Weights of a small transformer language model: width 320.
Each number is 128 + 24 x the weight over the matrix's rms, rounded and kept within 0 to 255. Layers, rows and columns count from 0. Numbers have three digits each.

# layer 6 MLP gate, 832x320, rms 0.0401, rows 232-261, columns 160-319
164114159112100128119096111145151171147127115140177108125107088093179146150153174142178132153141134145171156175157134119166181102131145170124131109105149115083175056086146114138137167180133139132121136125107114124142098134164169126091136137141100076102109166084087149128150105148138156153120109120094162119137113131148116153118133107120127094100125159137100122125123168159128105129080127106130150122104148132158156174119111143131148122110169126132093139148121105120129079157122094
183148114112168130142079203143137149177123128124169164124089148102124139142108116129137146119113118121143169151155133160154127110118125128123129125146134155127089089139162112116143119159111141097113130130117100134159149147097131124136111124093154149158157112146183153166106149116176157082117133138106143112187113103147154114145128110160144144102142145150109176155128173089148104105106125153121174132181146125110108114161117074159151135140112177113119107147119130093182113144104138
125131115088153140155129125101139118161140100148101126168155171133145148168156126147091123134139118153132117134124136165109089134148127138099102125170105149140068146125129143139123135108098132161099108139112117118120111109147112146134128135150148133146142076135169156137092144147114134158102114100105131177123148188136108121113146125171095141144152131113126136132155114175141091137133087086101140191135177136118118164141122136152115101113167131098092054118147132124119096171123112
168124174107172173119114161084150121095135126141124132123115148158172097109139100147124113158139136130155102123111105114156119169112129130109141110125117128143102134079129135160122159153101096149145078106110095113122099122149133170137136169161128136157141149142134101126142157113154126146108113127109123071108095162107145117127132139121128099112140139097123159075094120120173153135128133130165102125084120135126165130147151165125099128134093125147112117131146116081144110144140085
127099117163103143151104090176130117131138182134101141156114100097146141182124148144086111148115132081122125099144145118106096167155142130151115122153123143163100140133142156151140110133150133148137121146170134125126137163098107107120132114157096138119099120133123128151083132173140150137118153119120133107074141151101160090121069150134164131131143128122116138139117087120164187140082129140139131169105133147121147113124060128113123114110122130195201109118169131150138162112142106
096158126098165137142140157117138172090149088148120137145164136131124123095118112137181109114153117124098125101118131133149105176149118138155124125151116128135116130137150103113113151131144096138134139091108130122102141161124151132107117128137096134134131112120122121114128107108117109173113154130097156146119154107121121127113185110144115132116164109175125138126100100130136187124112158143162144088173106137105100169091139113078109137137118140150142154132119106157151154122153141
131106138129134088130105141180131123114158129097110128147148146116143111139114110111139070126168126131120134147127121144132116122134107124147153122097116131109146140115144165119175121157126115114138168119145164134150118113123126114142116158157113163093069143095127108157124145104108110165128149113095143122080173102135115113147140155125119119125137139130109099119093109093145153086119120140115159131100107113122176127080096132135154128136149126148148162109174112136127133134124081
153170110120111154168139099186133121108088171131138126147137129129124140162114104119074115120153167120141129112095151138145117129137091088171128083138100101188147170187111069120143137150139163133135158119140085156154144105128112125109129134146099128149147131148120153140113153179102115066128109080104142124155121129152102109089122121099088140106125165132129126153102174159108099143116092130112136121141107164108135111130160114121089125174143162137153136134144146130118117116160104
094142160128147113181111098151115095114148086130082087113108137078091084146147090161104108118155114153157129114112138158117106132167157143132112105136136116110111112180124136074131157162141121087141173145129130146121118115087136123110117146101107162138128088148118163137163121145147099145142108108118144145140149111117099094116137117125100144125121116124142147125120131137138130114126124125122125093132136105130149120128117142134126131132119143105081155127123145087134132157170150
109123152140130125181159157184120140153128126114161115130149103180157139158153113160141135151130147114144133157167114118158123108135135145101126121155127124114133136150133120140173098130137128130098099159124094135138125144123107117185108137129112123133108162133113140101138105098142121121163080145108167133107112133169151126098144124124139130111111112104166165090097147096123084140148097136123137121139162134145153142118120128138111117079104141140157087047107143160131152110140117
130135117147133152095186118145127102168097164152111133099107167140120113159174119114150180137089157108131143100135149091153150079140145205094151129159189108170120080139114126129105108127123080129127128124151103169128175100119096141140114156141084116099115156149126147115118138123124143106146143091150137133182115091147122130155107139153121169153147112111144152107187167160095074132150074122098135134129133155113149119149065131140092175085128135109133144148147154128150134168130151
103148160100093125142146135139117151162145134113189107124173104112135120116138101092113112135145111145161140172142140064134171153165144115144120089159132163157131136139130133153119103151096127148134151136138126154155108116142137084118117103116091114145083144089084123142114122106129131140113075107085147136111137099108156103090103139133131112146132080147116127091075140097186194123114149151126182126164139123146116093168135153147118090146166146092143179131166141098160139096160130
145104130112112096111109127140120113111154137142142135135109148126100104127131094123160136090151115163163109163115120109155109164096139121117073111124158119145137114094107118133120127116126126096136142150191178122135150129144140128128108132130099132079147140124113121092102097133138161134097183156117138186155149063160110130144146105120148126134123147098124103110149156091122139182129152087124183087142104099132107127086153118108110131151122141123117116126147096130159130126115097
111134130129137164116163137090144113126164112171140091081132146147123151097154108111097148149116145126175103155097133135118086158166152116133149108117157111138110122141158121107119138147086110172137125113133187142107121134126103197127134125154128139131168138171094127123162146108123152104145163162116151101148158113098124112123110103146123071107153123114121115145099138094147184116146098092141130100138122100131156101141123126112130133108139148125161121087140087110143141110114078
085141107085102126115130175147126136172160097119167134124107135123127197133105122159146143152104110102134101119156089117149141071127133125147103086151103138161080125159131130166113144126074129123126162107133150152138067156117155145107118128157092137132095170125137154116106171158112128158130150126147124166195159113127085149145089099143148160137137133141133127114130115126131146138085129081130139099138136143117132129121120193137131157152105147096113139079115100143122110169125129
130117133094148162099153096176143176174167183162178102167121157105133144130083189124154115170138174068139132161130119127124086124169191126095148120095123171133161097142135111101088121175123143167141131147121126120091154181108124150133156110063124169135109108136103148146166124135128125118139142114123113104183149119114130151141142107115098134120141144130136147147141127174132080138097086156157167131131135138093104157138119123134153102094163147115086151096123122159115132158145154
141160147188105132139124154106096111141107120145144149106104159122182145081159116121131163095164140180092132126121106091109088139190170133079117126141157078088155124163096147143115160114103135158133141115112089100120114160138151159137118156148158142064096164120143107110133126136126135115116084117163101118126106092138183139141162108142126140101109088145111138081108123123160146139141112140149155137134132137138114167131104120122125145118100110147142148151149085136135136173150111
153132144140182131150131130132129119109148132150122122139138117155125136131122165101140145133127124133109122108109122141152154135120130117129123111146104100130127137107141128119117114130118138097149114130096107124120155166150082100092129113120171143145135091125152098142091160108128118162135172123119118139096146163116081147118135130145120116154152127145157163107110133128124134140126164127122105129120137135092106152130134035118096143136158112068133119160142123141136186092137114
081145134125156176126141135156102138098062173122181096166159128103139149147116121092136159125127098201097168172111137104127132124147168139069139084127125117128087178091133121123125159173062124112139150112119130140092121153122146141185141141182109163164164124106127154105104135129164123134095081126160122123138151130133134107119127123134145122119133130144124125150092089156163124107136101155090123105103110129110136149132128119166111118141092127091137171103114129133111114140165170
143129125180166143169133158142113156111088126143127114124137149104139190137150142126109135126093106144137132149129105146099124110101114158111131110150106116151102126167126114145111141152113139132139173165158120150124126124142142110158133067161129176152128125149136138097107109124138136133166131134127077110116140126121150102090127135108168087074102103125139167131105159079161146135178127132113101143123113135134140125125141104146122135111157126081165129125112179142134163112157121
118156088110162149124179127129148123106091113159131148140083148159134151150108113130174081130106114082130145087167162128136110130118110181148156131112121121154120122132100133110086105128125113126189124160125119126170125138134090125097087162077122097134144122107124144159135107082157147116119157091120112148107129105183116113147168115149099163134114114133073136175122143129154088117098133135141102103135102140115117126105156109099154126133126163137128132099108110129117130154127103
112168080098121126133115166129114125158133105134129121115111117135130185107109123142161120165096132109152150143194093128100107143081136131108156127153138085117136127121162173126103143127097123171120136163139146122123200109146157096103120124138071097154132114178133161126143089145136154116122092123173133112118118107155110137149128115111146120128143128138157124141112110122053103105134166085124194100156144120112130123140124132124109152135130150126122150175129098161117121094140164
153111121112125133119098106137127127119153138114154113153088129148133135107094141142115104150111148125130155106153134143139133108124137159120160129099073143137144138155114133135101139163118134114101155134142150163105161125120104114138106156142143101129112140170116113101152118133142155105139142109151078151099072115124137168136143141112123126125136119108094085121154124154130135079151136105107125166138189145156111122090092129090137134138113112093129119154104090182108142125124106
141122133142148121097117069148174115163133147155122096154123133141111127114116102132119128168126177120148111133129118141076129137138086114133102112164138109139098107118133147123137113125164123173111117101131116146137105156094115122144133108145099104114126104181133096100120168107157145101148127129129111128137100110120149115178153130124131112164120133095115092142152164120113108138155145129170136173168156109096145154119130126150128125121064143137127083146189145157143094103123139
101135116103153123121092102144067136117119093111144079078185133162090126124129192094105155139157080137128116132107097129112127134112134120129163140168149144094169143134097125124109120155164203126111131119116111076113097152108134121150129137148133088098132121114125089152165178082153131147130144121119116118145122115156132148130083137075099116130104119129128106175156138109117146126116105173101138085154171096093162136164142102115161138160142109096144110123122172114149140133118164
138118151153124093165127135093101137179101111113174119144137140131107151120151156118085142153121167163143124144128111101116139139105108103117119112143126135142142067073130126162089104103153106109140141126104135130108107102166121130160137138159103132156124118129098126141111132143134142157134091155103128097156117138154168172078117134107126126128119125101132162127134118119146130127099074137138164163152176122121119104144132135116116128125126114162152103139131129107121118104140133
128131127160101128109115112131140100131106162140122087068143115053106128112128120133128136092141135122078125110133110110151077123099117173079171073142128127127147141126140142087119131168148111109106104133141126184154151144101164183091093158132108151087113112198110140109160148053159147137093119150149177153109124163162079123190106103113092126087168125147183136170118140131145144107138114140168112114174123124124125129133089147158123173135134140173109111128111120133184109133149128
102136196140161132142165127135176133144125115157139140144096103156133114120088128093116112175133114144145110133138138119147157089151109127147125113146067102109133133118116138085117143122124165130129150122082117126100143109159141133141102146096135064129088131154125155120149155158136150115117125151134092142115123152189157114148104126076138133124117098130125143131123165136144146128176098051112137113083117120107149117112122086154107114114120109161115157154152156115120120123123122
139117120135129066136130167106158106165108123123127077166115146065110118141124124154107148156167159141161157128114116109108072139110110143127093119121145110110127101160152159121127115174131113132125116172121168110123169127146134160120152097120124130135164115145094123107161128102113163158142110145152204136121103115145133163087120131068153100117141106128151143136120171142123118153111142124168121124136111118122128132126163104121127160095163141156077137133164123110130117114128131
176093147158121144119177102083119163152147110128105153170147108179157147170084134159187135133186139104165104101181116142128094138116107154135104120155113108123177112113123135175136140127101091098122135158150116130160135141121120094131091157109149123117100138092106131131201104136167124136152125158142151123138123144128106116112094131112152117106157140139127176167116142105111092160127130136126156143124098137094075167085116124127132134137126111127138143129090135181121125114116146
# layer 6 MLP up, 832x320, rms 0.0408, rows 232-260, columns 160-319
130126117130071089134153160136111113095119142117156103108155106118163159161131096157158141154140178156116119131131132062151161166163133122142146139124121153134167135207132167089122122072130124117144149107097127075119105137135092085106095124097150100121114142138103130142106077121113152109174139123159173107139101121114093083138158126147135132127131146161119155097154144126110126146118063156173115136162139114151096131138133132167114166106105126105141112155146110127109163139120144
136128144115087120147132110159145144123163091116142114117172092128093094131147138164171150139132177134110105133131138121144125115098129123165141185131130083147126120112121125090173087151152152165114100108115108118131137150113127103134104150075126105161107112134155187111141162131135124121151109110139153111077113125080038109125124100111105097133168165160135125146138119158120118139077164119146132109132170141133149111111173141152142124132158113091115112117126144120133139109143137
138097127090143140083121134135143128115106148123139144111107120117085152132106152125135138199166090120143078116184120132131140108106158127116124119130102116123150106103060135128105121119137129117147118144107123124145173134135136119099108126188169130171116118085104103152103121114117124173142133121136150091126138112161116093119150121150142137117124114135150126159157122138104095118099134157151106200123152139132120135131114118170100118075171118137118120119131123112159111146090132
105141088129135155131111150155138128092119120115115096153148129154128173130136133150136154157107138182112103099134133126127135126119153106117134159112167127080144139132131138090091104112126113129143104124087064077113170109161136110141146145144109115133157133085135142103120105163117113117108135115150108106164161120154093148127144147192141145138133146117156149144142131117139138091151121125136149096120155143146171147135138107120098156119099140138107145123112120123105088157120122
105101132111146148087089158128133115123142128146149180139145122127165082133106136115105139126107156179098124166110125111091121138092139106126110157135156176116159132146134160116127123111132153106132115128112104123138121124153130129158094157103158117116120114137105159101119152132134141137110096147122137114140131164160160137144115122136134148114122155103143097137090151107159164150152128151168163111134124109140131120088171125101160096122144122110113166117096188097097088125115145
097129139102212152111143163110125159096161120141096128118123133129100092070114151133112121105139198126101084124149190168124105129150165095131161123101128135125171147146099148115145097112132101164093134091129095069162149106124156152095120134095110151134142116100114100101125162090123107139134192136125120151113151104149096168095155143181091117146133128181132093150094108157115159141127169128123152100146117138132123123171112170146122145147140139075074171137154102148069168123121145
101114097116133120149107104135109072124138131096121150122113106142114120137100153117106164141145107121086057148151119145060091174082119126114111130093131121114107145107131135127126118113145134153129121152146105108128140137141114117129106110111170136135140143128142143099090137138091115093126163127100142145105080137169109117182161150160141125120132136127115113148134138125127127102101126122145158137153105104107108105109106113133100124093159124105142109136117154096145149124146096
133131136122054145106159200108143125101148135121175100172174106147125131107136128138125080100167081167129150163115128096135112111106113130126123115148097132112122139137134111143101133139125114121149148096150129135121078145090105145109107095131055148187191148156087096103148116107100131113138140142105155139166107108119153165097150125121116142135104124144147125139115128108133105118148179118114133110084081146130158112131112090163145108071151151120133127106071115084100080087134122
117123157099141098126117111109183113127167095114117072088076097140136151156070156118088138138152093123111120099149160153152158124115110089138170086141155160147134125132126122129155124149163120174152160142119087099091136091091154120160100155130147134121132091109128147130160153118123116106181132151152141125092145151097083122083094149114114135130175114169159145090161113157130157115092126164141149113091136131116178113174058132138128171141171130156122144145107079112138116129154136
131109130156115128178070110147100159161164111127158112129095156100116159143114078115104144126144165115115119089132136133123095100131141129121110091153117100120183134114149117176120145108127098097104108136157133152141149113138107143151088148149132186135169126119113149121142110136116095114104133168143138092079155107122106136114132147089110152124179115108122099103147141136141140106156129140154116089134086123140087154103134133096135136151145126112118166141143110148108146142154106
154125146130114134121152121103128106148117103097124119122134139143134169137166111146134113098158137129137132096186130160126141091131115146152177127109123094137141121105154085117111118157130139074130145154125155126131163088123160120131125109108111131101128146093174140158119142152114142124137124127132137144119106116122135117104144152158141158127140117123110094130141154064138121121108146093142121148164094090132151155145112104129137169130163102144103123109151116108154138145153160
132145149125141122135128073134160120151141149137176154088152096165163127104186122175101130114145124167092135142147087075064105132131150113117106132116119097104103107160130110115121137126125116143143117119121104120088147113140133128182080104155121108190119122173117105103118126084160142109124135139145099178137109185112152146138139115093157125143139121183125125161117166160178104125121115144129122116116133134141146092113138142119106119107118128137120119129078124136165105150080103
110107111124081136107126130068114141118104116157146112126121134130116121117110122136123169138118125089128110114121138129121087115156165135122136139125129180137168160130149078142102124115155112151138082091123100116144101109086092123120140102148129104127145129103130131166126113160154167086101175136100110094129154158115167157150146139136120101153159107123184157122104116151076100103136105138108155119130186139136156133149109158136140142140151118121150115172132137116100089112130097
116153127130094125120105125142157087137156110147143134147136094089106120135145165156210137108125140131150113110137154096127154146177121164115130128143157122118124096107139172151145107127159110164105150161134132102146120056120114123137117150140099147169115160131161133144110111140119119198147117112134152143139179126149113107119161090082131136107082107127129181113101097119132094162082149150147143129130099138115151112139125089123104190166127132136130102083118128128140152147132120
114111098125165145132131095111096126130121150100127123142117119125121063082159136136149151144123122153138077120115164166110110118088108134091093158098090145118118076098107136129166140111170152121104123094137106115114118055108095169105183138142138177175140084164113103099093094155137149099107147097094121138162115159092119076144147119156155136132144108147134111183145120109157126121142163149150187148117138099128101100142065122147115160133170127128124154128117123138116115108122135
138129135146127090126138179116135138138125122132157171124190128121127112149113108134129134121120164117113116157106081156151151172089161142130101136152091132146118126117156138165134126114127127107114151133152131131098131144099136166154157119109124139120134128106134140102138124145125140110095154086104140100121119163139127102173115120176120175102110114099151118093130120117160115154128144115164084143130123133175123179109130128129096096090149114120111118099122131123123118136173123
129109115081167097103126154099147112155116108131180175143147102112129157083124113149111147152170070128123141128126132123069128156205125111145144091138134121128107143115140112135156136127108147139120123117094087143087180134116120117139135146098128151133152163120105141122118130102131126131135078090111147076120130115171086127120078144147135089117067106129125135161070120138178145103093113144142133145111145130131112115113194089099087145121136103083134154098136118198138106130146116
114131086124134151136131146103152121116091101138110103124119103111135165123139154121116139095172115153130146131145088102096114163142097134161107149143127116152115117133113149139133135165131137148168126142098116141133147117102113116114166139105125117160138117153119119140150139113117087129179125124138123127093166075178138110127120115128111171122126118090173122105132131151123084144106141088116130132096144076137119106146126097128154079157133131163137128105147096105113114163165152
173129126100132099123130163173076113149156095135112143153152115112131134148188108153120101109170112119111102102086124118163175147097119121126145154144101121187146107131147158125140101150120159154139146132134135130106118110111161141105167109113106094144152109117132080146148144118150117131200134137107084142140144108102166142135167137156106119137133110126144066165121170159102122170131114129092086160103106109073160085160109174166187167167119117101142103115156151123087138146113099
113127153140192104145109137086125099144103104131121115121129122149112142122132108124086114158122134149130169098147136129136129181098101107107121124123128148092121101156111079143129130133159127156169125179151147162129183118096124063118172097133155095170101120149109150162180097152187098113139150121137118135118080161131125096127143130128166148114097121079128131150113132062123146087109139144155129094132124110120097205120104142069143120162144106109144150170145134099122152169082131
160115123095096149162086120102111120131149092142134109105129129092111116117128137174125166161108148112185107133109132113126117160126126134153103121120130128129093168128125117100106073092135144125129092166099103114129149150102120109122116143145170106159156098136088163109126184132108155103162099146110104113133130122132086114142138117086128140116115135131111125118097177191160135134094129115101110135091130122123160100119118097154109122114120126138100107135146130069152130134110136
126108139161159125134139123142148154160171100121172120097110119138151106155119124151112133128129167132145097149122143131138137131180145097101149113157210150120138104119122138137086158128124142135089132119104105119129170167121152101153114131182161123142128122172100109080108152118103178133108136118160147076145146149133096158133148144163068106159090138108116125144139138135111101159114167141122129097154093179143132138125148124106074115091127145128128180126113133118136101073160105
155144142132155154141136151109125120127142165150147140114151144122158140133122133136125121111105164134098164099118134146143124119091099079149129153122127117088162120116098112125116131128121122158144135145105127111126131099113131094118125131099129135149149106121122114099110124106136129153137115135114106133155144110118132138101110117125122129125126170079122172103105126107122107158112144142082148108102141120136146103149166153121106139126137136150115115155154094136157153141142101
148135119116121103139095083143133159108125153149177070109111124124146118135144163097146128136062119148097125142123112123083177119128117116108068142107153153117115094084120105186122122135130104111116139147121088105116131162139144106139098140124124104109138124157128081156079173078082107134163106134116108125118158100147143114140113128164161113111154149136116136154178144125140153113165103112144137138140102138119106152122142106126145118086143121168115118150109129148158130155133113
139134109131147113121130080140150143114083120102108098114123132157123123133127146137151113095097113112123152165129090128132108104127177112147134158120118131124156160134136089113150139138126159108142126134112087136128127098108128129160153145147185173113155127147107103135103102093133123084142144136161126101128101166154182144153109150170161104116130118123140121086093091162095176134100133177133152113155112129115173113097127111147135117158105143144156095135132143145146181172145135
115163105162147104158145095169121125144117153099169131130114143152100139136144149120115140119139138129096142116149125146099144129164134152157128091169155157135123127144163147114143146113143140107126124147076162114086121103137136131091144130108104100157080104124122108131152132124125126143104125142157150112146160101162111128117163134121140106141148128135132160107118110126140160120103114103095139154095159115113116160151155158156133105078133115163145171106127126126116139138117145
084149081089113091129130117153133157146086103138067171160089134121124090120121161124180112104126160114143100126112138140142153107150118149126110110074115107153118106141122127149160127119126146125085098175180145131118141141142052106162124121133130114143119148126112148127134131152093112092113091110129119124133148099140156133134147141138181185096088142108082134146075156100099100101119147074098153110146103109122150121128057093074131112161106125096099142163128172161059125094065110
131146098131122107134123118077097114126161114101143111174145137111151066120140101114102157166096158110147107142147141156138132143115133134102115129125155129094114143115125108145151112156149097123140125125169166089084150136117114158128128092089132160143104133133109143140135154158127098121152123111131107107118149124142119107104135148121138143126158153186136083098146132166110107128119115187120119165112163096081160120141134177168152083109168114124127135095160113103094143129142108
156154150146133096075108134154070172135198123088149107143119136121083125100169143100112122124130151136101149149124115151132115097129109163139081089133160111144131150134100180134135114115128143122138137130151145179166083169148147136117145127107134123111123140098130132147083093111098108144148157169129141144125159128106146087137080128148101106101097128162099108114096163072153160135167098175162134130131095085168125120132129132125123110136156148149145133142176097131132116144125115
# layer 6 MLP down (transposed), 832x320, rms 0.0376, rows 232-260, columns 160-319
128140191157134157113125125097142129123129124136062129134116184193091129134090149135133122155127144144158138129150094119147113077125138155119105168178172176118146114117129142125128104171093120124098135132148130128183163151142157102110139143083126148108154131112091152151067127170148155168135112109117128136138125105113130189155166092131140136140085166151170106079110136105155169161175139106153133156147154160143126109118144101162119142137063172098166146083114107078142149117124151
161133173118157114171155163137130098100094155121160114175094175088161109134180116124090116093138077135134085153124116106144147144117140087096135115179159148123099096160096103113115165124120112080135123079098121123159143129139122061134134117121146149076151118128126145160127133173099147091148139136115123131143130152162126110149174148145151132159133141156158170094111154094102162128094093136125102079112138137120140096123114160099130102135113162126099163111106131119129140102149092
119145136155134144175130137116144155129109138136103113117192132121126114113120142138099116067135130123106100098144163134138126113140115146126127134117168120168145118148115135134132153195150096150113172155126157171163124126103154163134158134109123157080146118148129157091116117141110142080122143110103119090122151142109132113148119165078141144106086131161103117132118133151111129121067132136116137107108097132116140123114153105119100170138089069134141139120108077132074201122108146
082122154157143150108119157160113089119140141154149113118087136129117129121133116138124099150147174101171088147134124162128138104194119127118151126103149130136108111145148120122134143133157117155132138105145171151145103143137137124123125122119126147155100146174148130129116147103146134125206125143111121104163135117138124130101164127132200093120130108137137130138137158145136158121129166135122096156124129144178146119110073119148141175118124139112101165161143121146158147128117126
111091126163166130125124100096101122118121086128125140083117120130112181127131114101125136141166108103122149121122138144158100109175161103115163128123104087097110153123058090125142144137179111098115150134113156142180125116098101133103149142119109137130134135086133137136150097143136145116123172097136129167140113123100111130120139125123147119104124140174172135102171153100147121140138117106136121138137132134109138125096136086130095148119128156118128114122136093100152150092112111
138115122138093159124154169148051075168156066129086114129091101118144109000159112134139132145130164135135126097148158156109143115168131098122153106160102139103131097110111121110109076124186147169167118117111170082110126118139121147131113101104141120152160135140115149113123120129183126165198081114159115146113101135143127080101103103151094112145137136155120140140109138132122058119138155094151151132098121117160171093163145134095103120132085138140115093114123103153109144116147078
138153128157099122129171131111134102143103118138137107124118142119170155162151104157149128126127140115143155120127119122137146097141140111125154178144164146128126104134104135133134123135133132106108123088113131093133154123119069105103154123136087119156157090131164121106123126170133141136132109143148148157163141114071150122103086098150150142162119107136127167152190157143106144144143111120150107114121154130122105119160152152144096130148112135152115131159137121104123099145136202
145137133130152199138178149142126120163143086154112123133121086117110104101165114088161132171130105123116118081128153114113102164139157132121100171118127164101113165142110093112126107115137126123151153118117130144154105074128131089110110135156103131158094125144143107106148152127131084108138142101169114091153146128122121151117122138124109136136152122113157158142147104174107089118123091060129119111088094103109135121153155133129128102135097170123181149125172173155125132124146121
102172155122127136100161122119124152146117135116137149139077087164142167115109157122114120166103123113146093151126128103077128119111147137137106127118107137141060141111095120117102119101139139159120117136137140144160063111096148126142140091109114161140158152106137081155135145146118123109082124162120124088147117157103172134144144146154147099120133103156104107147109106113104091136143106099149089161094101094170157173145155155113114129107134097142117124138131141143132169149113111
090118179124100114126171102112118068103109117143117144115100150136113112102116155112079140104106068116148087113141140140110155111157129149143130181132091126101126104137129146125130144115140137145109170150110138114143137094124105116113178156098157083099123076085177120156113115122151145153142149122120142138178089121130132161132156052140131129136141150160143117116105143120100128122123117152134120105125164143159108137166146155116100132118126145095153123174080099116113135133133130
103200176138111178103078124139154140137135150122084139136120136155117115132118171125161151154108146137114091158114146135126099161144140111132116138159150117123120131116098134149130098118154123157122104112083107097095120157155127144174122173123130102129100107173132126106099089095078136112155146128090145147142097115147124080106114138117097104114135152124124147149141104141113135154163170126133129153035132110163138113106139155107140090142118213100121148168107115171123130143128086
125147120100145111143120156163116100137094123084142126146143168180153107149122141136134111146097122118185110105150193141151141114130124145135137151153112204136189139101148116121157066115141141133097116118119120112112133096142132118118180146139126111100120131141091134139180114183123137124137139135133129105100097079142129130149137172159148120131116140143138120110111090118140162096141145127114120142139082073152093152127119116123132128128132168151138145147144161146113144142157180
156153147118135120119116169166061104141122141137104152125145139117123112118131085120122136104105182113140160118117152128160163130132122113167132128125174116101073084147110152143152137085102128169098139145142135125105147170136158111138104136156118157094098102084122119126103100109150107161126120087130170137126118131098084111118111077132119152106146141137108094139119117124143165140148146135141120131145145131159111115153103097144122135132118231115109117080093108138129142135174168
129086136106093124123119179147123128134126159119141160148129195109152108165102100152115123110101126142138144166133082156109122111122163104169164153084117127096144101122102100133068120113122101077107132122160145144108095141168135115089135136101083122123137133095148160163151153157100111125126109144153149120120118118119147115124102116124118109111114115131197086156147148086140104124138116122131112130160155155132109122120107175137085125118160068139149142091110142108130096077115155
103105171109117151086160131161095132136143151071136099160096141167139137116059115136129136156164121115139101123114139117122118136100072193113110140123099134123111145135134128167103112161052119146110137147138112168173115131145185136111130089095135122093104115114129093079140120131076079106148116150127107118117141109109133123128133129107164126085153142170131086127117094135128111078133153116108116104157119172137142088103131167127120123100093078122143164132139124127106130127120174
125173147157126174148125093144149090119116155131109083111115095115149150155129135125093109094147097139095119150123150107075120097142114122149122132080106104094129112089149139073135113159113084138139159109115112145106098135127105096143123121143106106153179115164147085144125128115147156150149102145137093176127139153117081134118167054137135095125117145129060111196148142125152131146169090097083127131141097098125138075169118148130122163131138104140143071108137162111111122127141148
128116169124130096114112127133171097140121130120113138149081092140153170169098131157108152100139127120119151158114138130132165166028151163117119146128094104112140108151163156109142110158188137115160126148183141128122113125078128111116167125110134101168125141169138132158145112180153099110129136168156133101140106135137092113108122175134115119182127099126150086144124112123112142118128146133114142139112111085168151110163164125139130133135154019110130153135100131099110112140146152
131096127131141136145144115142121090134151146102151143155129098156155121152125128144133151074107122140080111122103100109138164154108132125130129126127146114125125138117144117086107133142100126141140123105128131153146140136092022124138121158094158161118122144123097109123082117135145095161099137125098120126127144153112123136120116118139077142124139132160142145094128112143137135140143173155123115103120127124098149131098105139158140170168128117099101128138142113154120175103120133
136165101187125169139112153152099136125155154156142149115151104168108157085154135145173126100109155164161152128128155115153110134123128116150108127161166107181166133137127156067160124159162163112179126095113149095114109169137120160145152143141125135138150130123130119099133098152062158156129149107120169159118177137113164161122125122116147120109138149121106129097122169084091111118131160096063129162161131112109146146127134185139125160133137190118135146133127112120113113082125100
121151099086110126115153107136122121131115100104113160113109134120116099139137086133162119128099135124130132117113130146160148122110161123136124114085117128109131160132145153135119090155137095123131115137133145111104111127116139134094117156108133149127152119129105073118112119123103136106127118125147171115119131124134154122151113169158100150141148185163114111133096108143121129131128161117131141103161150120141109125123142155095090142116118063116123148133130136127100130127091155
116111188111129081139120121132110133085130166099130093124092118155139147123112138075087148148128117131161120148122088150104112116128116146098104145142080113138117164146093100127146138140124112108094137119116115098117148147142088135079139081108132162101117123132111108083063171139116143154112106114130109161150062127111133130116127100143149167144115152090147185173139135135086128143112154131102108152183138128117133138147118126127111133150138128097118124136146144115105145083122118
139141166156110074193154117188172109090166130110121146141141168126139146140133096132113128127087134095128143122106148124132106123155152129112134116134102180152112116142118087135128146117153114105154103119124152147135107138172156133135128105131168132104151146092100106136128167139082089168152160078120156121121118135096142096174168151145080135155122140070152161098176087128123104102139092158141111088119115071145145130110135112121135123140138090133118100112126133121184147121125079
091101110128131110122105110110124119088110116105123090103111156130142136123128158094125133135142101125137125131130099141108105103122162146110087107118155145150116159141152140111104102131141099104066091133145149146128089153166123145131161105133104119090131144114118143136102160121117155113122120096085123147093094120121106129165132142132137174086142142127137095133154138121144147136186110133161123105134058124144130135108142124105119087126131130099155130109099165093108081129119138
133127115097175120119117153125127091162117122133116137155130119126109136130120094130106115184173119123167146138142165119153137136101090128147140116137116103116099161135136181058102149128100106189125139087150163143123129107130102120127089101121121113139111114166137127126148120171161171100098134172104114099102146111113110124096124151096151157144138123140122122089108124133107118137163134151103150098159170112154128143154124126113099150149112149094150156103178134111119144118129135
155126118117123117144127123118122124115153112133111139147136134119120121121137108139119154156148170136160126110155125119086130143123160145133116125102114113132093108129148163107107089104119093117117117160140177122123149119122135118113126128086106128151086139130138153122167155144106120137109109153090161167133129094132102099133149169178111144132114173115112161137137136128145124098120135078138099132082128149150124143099146138143172155130129104111125142088141118073144130099130117
117182176152121142091092181093131142147151095162125129137112124125117141111121112162149091160085158111157122126092135116155110106091101091099116152130109089104140093098150106149104130115110102143125145134134104136124138107165115139147138187147146157118149106143134110107126096121089155130132123096102096124114130126110153161128097081100070176106144122122167141102154131123132109149118143121156130118150118123114133117125103096124129139150132160118153113150177120093145149164100127
145160133094132112149137145109125135138136140161086115129180107130119142116158127111151147118163154167118121152170123110137122162102139141104143123161133142105143072101176134114105131112122133073121123142085137139128153109159095147132167111120095126160133147148138143084133118097117146110142147137144111116101145124128134111147156112110151137155157133131095139145107142130133172130160123125130151115181086103159138129139141091161116100127115233124100110145078146140137101118129115
137138160129096123142135140137119146108092146117104105116126161173138147152166144146103162061157163119116168161122063132135123130172081072143148141104118120134109099126132132145107119090124148138129148123161129150144128136139152141110107140119096144180141145108096119101114141109106170125093152118141123131125142124113127161131112108111092133112106144169156182095127120090138175133167148084102157093183146149134157066099110140151117133120133066124111084163094139111120101129089134
106092127125142122179172147117112128142099145106111125108119110148146125153119085095164154114096109068129115097112137113132146105125123122139127144120112140124147134174121144115105156145124113137119122107120116166133183124096082180135151140179119112143133142142073074116091154135137148115116109112136106159120115095115121152136156148146130133134098083117149122121122111169153096124101126129103140125129121118153126128110089157136080120109095070158098147132103137168144158123151098